Part of a small language model's weights: 3.5M parameters.
Each number is 128 + 32 x the weight over its row's rms, rounded and kept within 0 to 255. Layers, rows and columns count from 0. Numbers have three digits each. The size before them is the row's rms in percent of the matrix's.

# layer 7 MLP gate, 448x128, rms 0.0845, rows 403-436, columns 0-63
095:144113145103093092078110170126114169117152036147098141137113140144212077110122138064122126084160162112129112118108122135110123152107149116161156093104123096105097125127082093076155131109173132
105:162110140105169110115124137112112159129169122153112194183158119107124079182150158118158169080122121151104140114087122094116153208102109145115160160132184078077127112119141106143165073210191145
101:141135191241137146038096120127094140144147165099103106102150088177151089100094093100101163140139139206145151141149101117164164152126123144148165117095191102138143110185140157161126102102155136
092:178089092136150169134156153129157130132117185138135184094235132126083140087083114132164174171133136117120131119137138125204116129128081130128141104120121134125154116168180124104178139149100113
110:150107147087157144162103120174129146141154126174125161117130197186151178156126084127127173145096159133110127108125158164155118136117143141138157151111172141098185148076142162071146095154136161
097:158107125117126166109167178153186133114075175122119148182152062104090118130119133076139164115149113091112106140126163167070090125167125120140140154181157074161050141142113111149195111144157118
096:142095106087103129130148116133108121068120143133134125133114149092157171091156102124069166117124097092167154181144103088090089131139100175108187117140146077146117080130116134186085084150135123
094:165072132101112098134100094139154095104094117093118135140136129160190165111140146113151160085179157095142157118138095140140121076118154107145133166204176034099164108106105138141093057163106097
096:101165125093112151098170108142198141120146064145178086159101120103116134115170139135098133177139164180141090153086119136144130113088126110197138141136111091040093054172081109143134103154107146
105:102171164076150105209069128143159065161121112114125174150107126178130186103109142114156141121098073166137146140156172103173148078093130189076165105131150119153147136084187139138100155149128113
103:076124155152139052125092073134136133143146178169195123151105129131192170169115084070082086165144140159106107103120088111167091148084135122132154088133129133154102115114090120098073163102153136
102:105122150139111095117109119103136074158146119130128167162090138164098191173174149110126111133092102160114173168108100244134091120142053145157117105135121149128047134121135090179131119126133105
100:134103139172133133100100148105147082094154079125135150072138173125125152104110092124203114136041097141087102133161087156139116143158165146103123211121157120084114141194140104138093112106168122
105:095089087116129187155133097074161166118136128135136140132135127117124180152124114077096123095098084129134120164104140133187092146174172175106156131134174125042105111078131141153136158115122149
092:175149115174112094115159118151137117177093162145164125147163151129095093100096151163094121114115113149092102180110173115176160139138137101137122209148115142152172172166095184153115156085138142
096:088123092135162108140117096105069130146099152123190153133099089064082129120104114116109129145120129113155158158162115178155175095076080102104118139154121089116097099118138122120093087185161130
103:150068093188155152109104148126108182119095111064141186135123153116059115100205085126131130126135118103091169120075187129197083111059108145132183135191123111143124125166156130128140168085137101
092:101127131219109115097113128112122155107131158092128149188098137129164129159106111121098133143072120091167105121108152095178112143079173071118143132097126194132125105116144128131107140076114145
091:105104145120160092156138135079155180126071123147074163100108082126145118139083117131094121103206126145140161085165128150065101200135123169141190134111134065127053123119144174142147113131158147
101:117092135093147113110164144176111173104103106118096136165094114075156176135070117134085157153139086112097137117127085121141128095068078107160179121134179142148105087164105094151171088104158138
103:146206067103098189103049136151111086127124115133124145154155067116108132119145042154084176114121094048134160158112115080095144127138143173072136092165162137117108113119117120151098113115172085
099:133091126078137172157134105166088156121134118174081117089100127167148169124091219081136096144153123138127158124097146133144110152122173121078154137107138144122134113147121137104102122116135123
103:129126112116090074144130150161165105146106153146176146194103092161095126061176114154122145061131078148124194124138176157139144114138087068095130116137142056085098117116165139155111123158152109
097:172113100110126064153135193112106130175109092143136063101191148062131140157143113082118141106092154065112182159127119093188141150135086215110174156123133155083156130103135145105107137163182089
093:158139141169178116191129128153150092160127126110138107099111132169171123158112081188080156106070112067088136079164080153089148102114142086180151121098153148131142103151126170145126113067142077
104:179112071119136061130141102181129248099095114153154094089137133127122189127142094156155136161120073160097141150069132127131085126175131128156128127183182148101150130123118145174070119152077054
101:094118076118090122091141093133150091095103109107163149141123066129178118112186127096090156099070061107168142102131091073104119154152101162160087119143138104101162130122093130129128122161061164
093:156188078091133122087175114082115181170136132122126096129193133168077158156156048095132148066123089178103106119102153174119105136118085143128124156179161153080080095080176114142129141161108098
111:112115144168110046155061152122126175145150146142140132100130091159114085130093130140100144153141114124125099179036153159130164094134162101090081132112182121102153077126136105122104103095145053
100:170154133170092099151154132157127149176126072119085160170078137166068126127146091073140129149112132088111129203139076171137152107142133117112201096153172154109104086071126102128069143133130125
107:113133114070092084154114128103094075047096190133088167122092105077152169142149103121083131165127167092131176140217122147144126122122111110126113151108148140097109118158127136113122128094130095
099:139097205142154117126130044187083133094133154107146143151056128090136186145071152110123201128191136152124114185129150137106143117162190114092143212128193129121133079148115161173161100097150126
102:141086112093095120137110170176164152111104139174182171110079085114151163163131085142108072131159115133171097146122144151125137198092126083093093113083162164139104190145113142125097101093126083
095:116121123132115105125138135159109154216148091082140140160124081114129156113129084202128153133161046123144141173142134149138047136176106209096104133140147114049143082181108146127152144125084138
# layer 7 MLP up, 448x128, rms 0.0836, rows 403-435, columns 0-63
097:169120095130127148098123151107119146144132106157106084096139134154102158132108133115134079093175167111168098088103104224147139079220099161166095150130152110127076111130120082125126114143113164
110:129144145168170128126118098087117089142187104170076105104119095107164123127121170172177100098114157097102146107135133139177106134135112139159117090144128153099121188194157153141126159152104158
101:150110113108139172143115104170178146079102111108151165092171137158138142146088090142089132096096082145084142121089166123168078159171103109126101130137117147144173072133157194132150146151107086
089:141203105150119076166158151158089156146134089165117052187136130125138177143147117111135154133088171134137149165156174106081164121116167075129087072108139144179045113141095128098114071085113103
101:099101140078111172097117122085117121165139126076121133153127091073178146099110187151158134134079091134152121130141090118082122113173131144108169190175153085145109081116076133127112160095073074
100:172097133217129109092142139138120133095144130161145135153135093179088160155111108135186124173121160182155156109119125115134091082145139125101147171130133125194107149120128127082103131117118126
101:141108159118130138091142154149151175086172103117134152115183155087130179162184109138123172082179088137131117170118217087082085143174159134118166147119141139104154158127153213157060147175134117
104:160122065086174167032109163139186109174079147105124122186142188140134140082117127177126190137164150082159112063117152147101137135090137113189140095143126123152116123152135143086082139152094173
101:106133128157138116081132159095148124152105159099086138157111124098150145159094129109151121135083054075131163126098133114154118199103100141148110191108159133181092181153191135098121205142160123
103:133145148168135120091182105180082140199121139159104108140127144098085114243033110062102088117090173091103108117105114155124115092175144174158132118138150117186078090185142097125132108121147103
101:153105130105124110135105149094167146084170177110103132124161095161103139120136118097135114136085125133082121176161129146132111118104128077212080072127116131148087153185153188104073106172131122
102:174106087149069114140133114106120156118081117137133115129096097133128176128130058162120088170130125175077109143149120160129117182101106111165136123072128137153154063074103124129083111076172136
102:120085170216167149108134103180130212114116107094115134115103079111054122150081097136166183141126073127042142151144138096150118111145104090137131097142086175164163074115157141188152128161155129
101:108154134118136104185141119139086204170123157133110159198123092068135115173143119158119094075121141140158095180120112173133095079101155179106141200076109156110131132124101120164140111143108106
095:178097054084099160044173128131110144137148189133158191079118122067134090157218171149113147181106131138120118119139164171111092124140098116115148101101140119143098117147153176144084137118155150
096:058104169072093143173126149139096063116119135136118209122153127159108157146153129163167134111129137145144159151164177103119088088090132102175108118146100122135105115107150148153081159081159078
099:081106071122145109085068130098155133163171165148108160156131169108128115107166163144118094161105169135131156121141154166118133097077113000110151165138157164174117105116134115130148101078119175
095:121113098153156093154096158111141092100135123068116163165146125056207234110140134128075120089136120125074128110130170134165146109106104147118149076120145100179180141076133124162142138127087168
094:093155122062095141125116159131179072116100147159143050114086137113135124153152108111111143132143152159133203109091111117104043168097086166130095150131122145117084133063147161070137108146160172
100:111161200167159152112114130106133088088114114122119131153087128152168151148069150084100100134105150052113103162166128138170133104146109154147111145178149130159088075079159148072162106190137132
103:111155195114154162157124129154101116140052205170141140129107047101132114099083155116155125152153132150159121096090130103088137093052107145060139165124128139124171071162152164130123142151051135
102:186125103134158175115053143146126107129127127072104148072118116107163118072151098155125081093158115099075120156120093154095176175142151115076146174177111141170194075130142096113145129107082159
104:200125145095137095100176138156173109131161123099141115151134164117124109127121105165183162139162144083172195108092163106124138134120120147188146081102125122121126212135133062193144127140195082
103:126146109118142129156136150113219069158083081123107129109083122145154089047193151151154133158166129083175158131080142153149095176110165172150115145097138128135106192150096107156114128150154103
092:144089172186153084128144175138139106151140120158139122121081127207129179035139161128115172134237115129161094123125083168134087126137096149142159140127118146073167104178121130140123134119124120
104:107169099188129147071145141111080159102187118140180113150166115096156105079087126121169130164135227169086132127130107145177152151143107138133144099065128119133160143129165161158090114163111140
101:107178076166091078084124127155165099122140100104072117132097184106147142101101130155149094113130144128171171089083063136101148124132142139093123101140156116129116078113132120194185159126117142
092:098150137144183175107155149091165142171115166138122137108133139107139115186095101141142102114097156143081154134147185077079146133153152141075175115118088119102140139153110129142115197062130108
106:153141075154150136115144124141157171134147108145091130192121134166115118127121089157131185131137138143120192128128033139136182148136168211148084123114132155086192124138120169153137122094051125
097:115173106083110103146134182154105133142038155177110115168133112115129143146104133181163117179160168104100155125137148116107191121142104154136099166103126117081157126094141166131142111091147071
103:145101114081072148150123186142152140112125169140140100175119098118115087103128178089034093127119173126174160150176149121123092135098112095100135186101130173158099111098126192050126153044160152
106:152139130162145114084112109078161146106146098133133122193084121133183145153135113061113135171113140142122209155054147126172137160154120170077102134176139128089104115124122131112144098127068068
100:105150124112081154123162111119192164144175097132119131129096192132103118134127125137119095100137122072074122106097038108106081120157115098164132132161139149165126162102118182147130131155055131
# layer 7 MLP down (transposed), 448x128, rms 0.0792, rows 403-435, columns 0-63
097:116109131139181100120103179121118189034111141131167104155103149116110103146085166080168136113158141122111130177100124063111171133110151119181057140192101144116122122148171110119154140133139127
112:141054165160140193127170087090154091138154166203084108154196088127114123113120103168144125129094120092082183092173083174113110129164156067199161088128168104109090125129086175158119106153083189
100:081179161138135131093151170154123157241086133124119099146115174105125150139117109122101089099114192089088097142110082144143122178133146073136170123071187108121170102096135132169150167186179131
090:104141155143145098116139125133149153131131137176126096130103116088116135120121143110116181100117085127110146129126123157125159143142109126067157046126255109112091117087024139092142000108138160
105:153088142162081110115141156095133124116144118139121113114084115116084122175152132135158161143130164134103159109110085183074107112084103124096114117194059066116167111160143168146110117114173170
102:121086108170061093135096199132133107148120156150112146121138119066154150105143180137104119140154133134132138141080161101132144178148106100169051224122154107112079160194107134172092097136129098
100:139085160099141108096133125104148067168151142174146136107171143126112133137165119124148152129088068103161150129148120120143149139128097153092106081050183140121158135182110128129129152163129087
101:096137071077141091081157164141125134166095166117121114112134198170107131128170145183134146179133146120127105128122149127166140141126137193173136231096146145202169138114124121170093162160073140
095:120115075117093127107160167192138187151093128151145124164072169113106096125132097159125142112173170206116151130162169126125144130157137158142111111084092108092086114120097104115184099140073107
104:095173150123054148147131176121115135132068100077137108088156152101136094073151161128137115102151174085196109169172087109113117104145118075116141110110198120159127118086117145163112083110150092
098:160145134083068077164075117102092178114123111086177222144089135105148116090093080113156129135168113046103152177165165109138135060120163180130128109092120152156074153116097153156131150140178116
101:117119179099133160111188150162111062076162144129150110091120086161132137154083131106118136158073100088104152133168156139109085171107105160164087114095193120144123190122128118120108121108127100
101:101138176115085093136126123141158103132149142094160190113107153109150138139154137103041100135141148094123127136163124130148103177138107123076154150178190113130057134098107180132144143093101122
102:171141165142133128116168115102144109140131043067188083095120145104138081100120165128116139091136150159056103135178134137106138160079143138152102136161175119134089148182169077106109123089137088
091:140179135231160115160150146137079137124098141139140124156169176118124106099037120128151101143210168090132115212105099098123150114162119108160161094102097095096170152117112085140125185131141101
101:092206120135150047131076109118140163115201174111138111124164110109070146147093053096121132095141127115125106131048092096167127190097127116125117142104060107121148157120102111107137144207158109
100:109080063135133131121100101117092116063110134165165128116117136153140130101095090155136154122147156107147110216141097085094144169127082161121138143140106114177133138155163207136161039078105094
095:151143155155097101137132121078134138095171113170107094105109106144147134075178165127127189136053092109098165153109139121150107165097090147118087139108135070144188130108170194173149241096142130
095:138172127161111156135166136101133108178123167086126184085145102113199148139073136147127108111074108179137128159146062112160164176129155104113117097204189155173108158130120113205116145132107119
100:120148085113122115144104096128071162112121102103166138133142139103080145123178133194080158128188111169140203129101159103123155133094093186111139135124163041075147107143123126156146108146152097
102:124109160092182145154156176123177112168112117123116185112161095108166178158142130103130095140147098084112106162063136118152194184145124172217142220094151108133200153128077125134086162148135147
101:129088093125140160164111089118170103172104164105106137092159126192145152173143179125139155100179112160115195091113144061099152100129149177132218148140098111105183142131117200111152167096132108
103:145152090163078166118183138148133138121144110109122132158155114169108150140182126182110174119115125124165151095212115161166116111145106146142167118129066161135088173193162074123132130093197163
105:112082134145111151103195160125158144140116091139149177126132118096079080087101152152159132118103165091144148024119110141118061075144106124181148139110187138142099103096137089126123102090135142
095:131133109131114122154141165143154163145121104106086169143126091144120135139129110131123116098111130140124103112208185184080115121094137085103132098163034096065097193129117113149142126099143160
103:059140125136172120117120079114117206118095115169114101141186162118113132118154146134176096160070116130132095069179124104153060176135160167080140135172226118152103136101120140209148146117105137
096:183125147116087108145106115136130149168103113104120141117181151128103122130108083143156063109127174120079153107159079104164146058084117192127142138097109130162221137159099115146141164120092123
092:185144169164162184193148105159156057126137095198103100107090102123140130111114142119147125134124136080142139092140060066165096128101122146097144149140139134172170173143178095103151087130164150
109:082158132128162135123150125104111196158104111126107146123110154157093119099116142122103154094170114197046144150109108096135125149123096127101148097154075138162166184155157128109133076179168078
099:179110088137104138105130134098105165149128101115163197166128152163111102101068112122072154143181167137117145113128099133170132122150090136143146136073153144098140131092119141194157127166163137
101:176106075135068120127091081174140106137180099086109142154100139101072107092134154149165131152085107153141125106121138124180061167172140151129115094089161156146117147139131160170147190118163099
101:166134127135173135126097122114096123067180108124144153129146121114138159170106159073128163122155109110132144105117128093102125153074115092118116172205011109146164098134148175168070053109195097
103:124116087107121140160196104125110132150138198152113123133137175126164117183133180187141134123120176117109168165160087143138115130133107135090137066115041101145116091130106125139168095177116131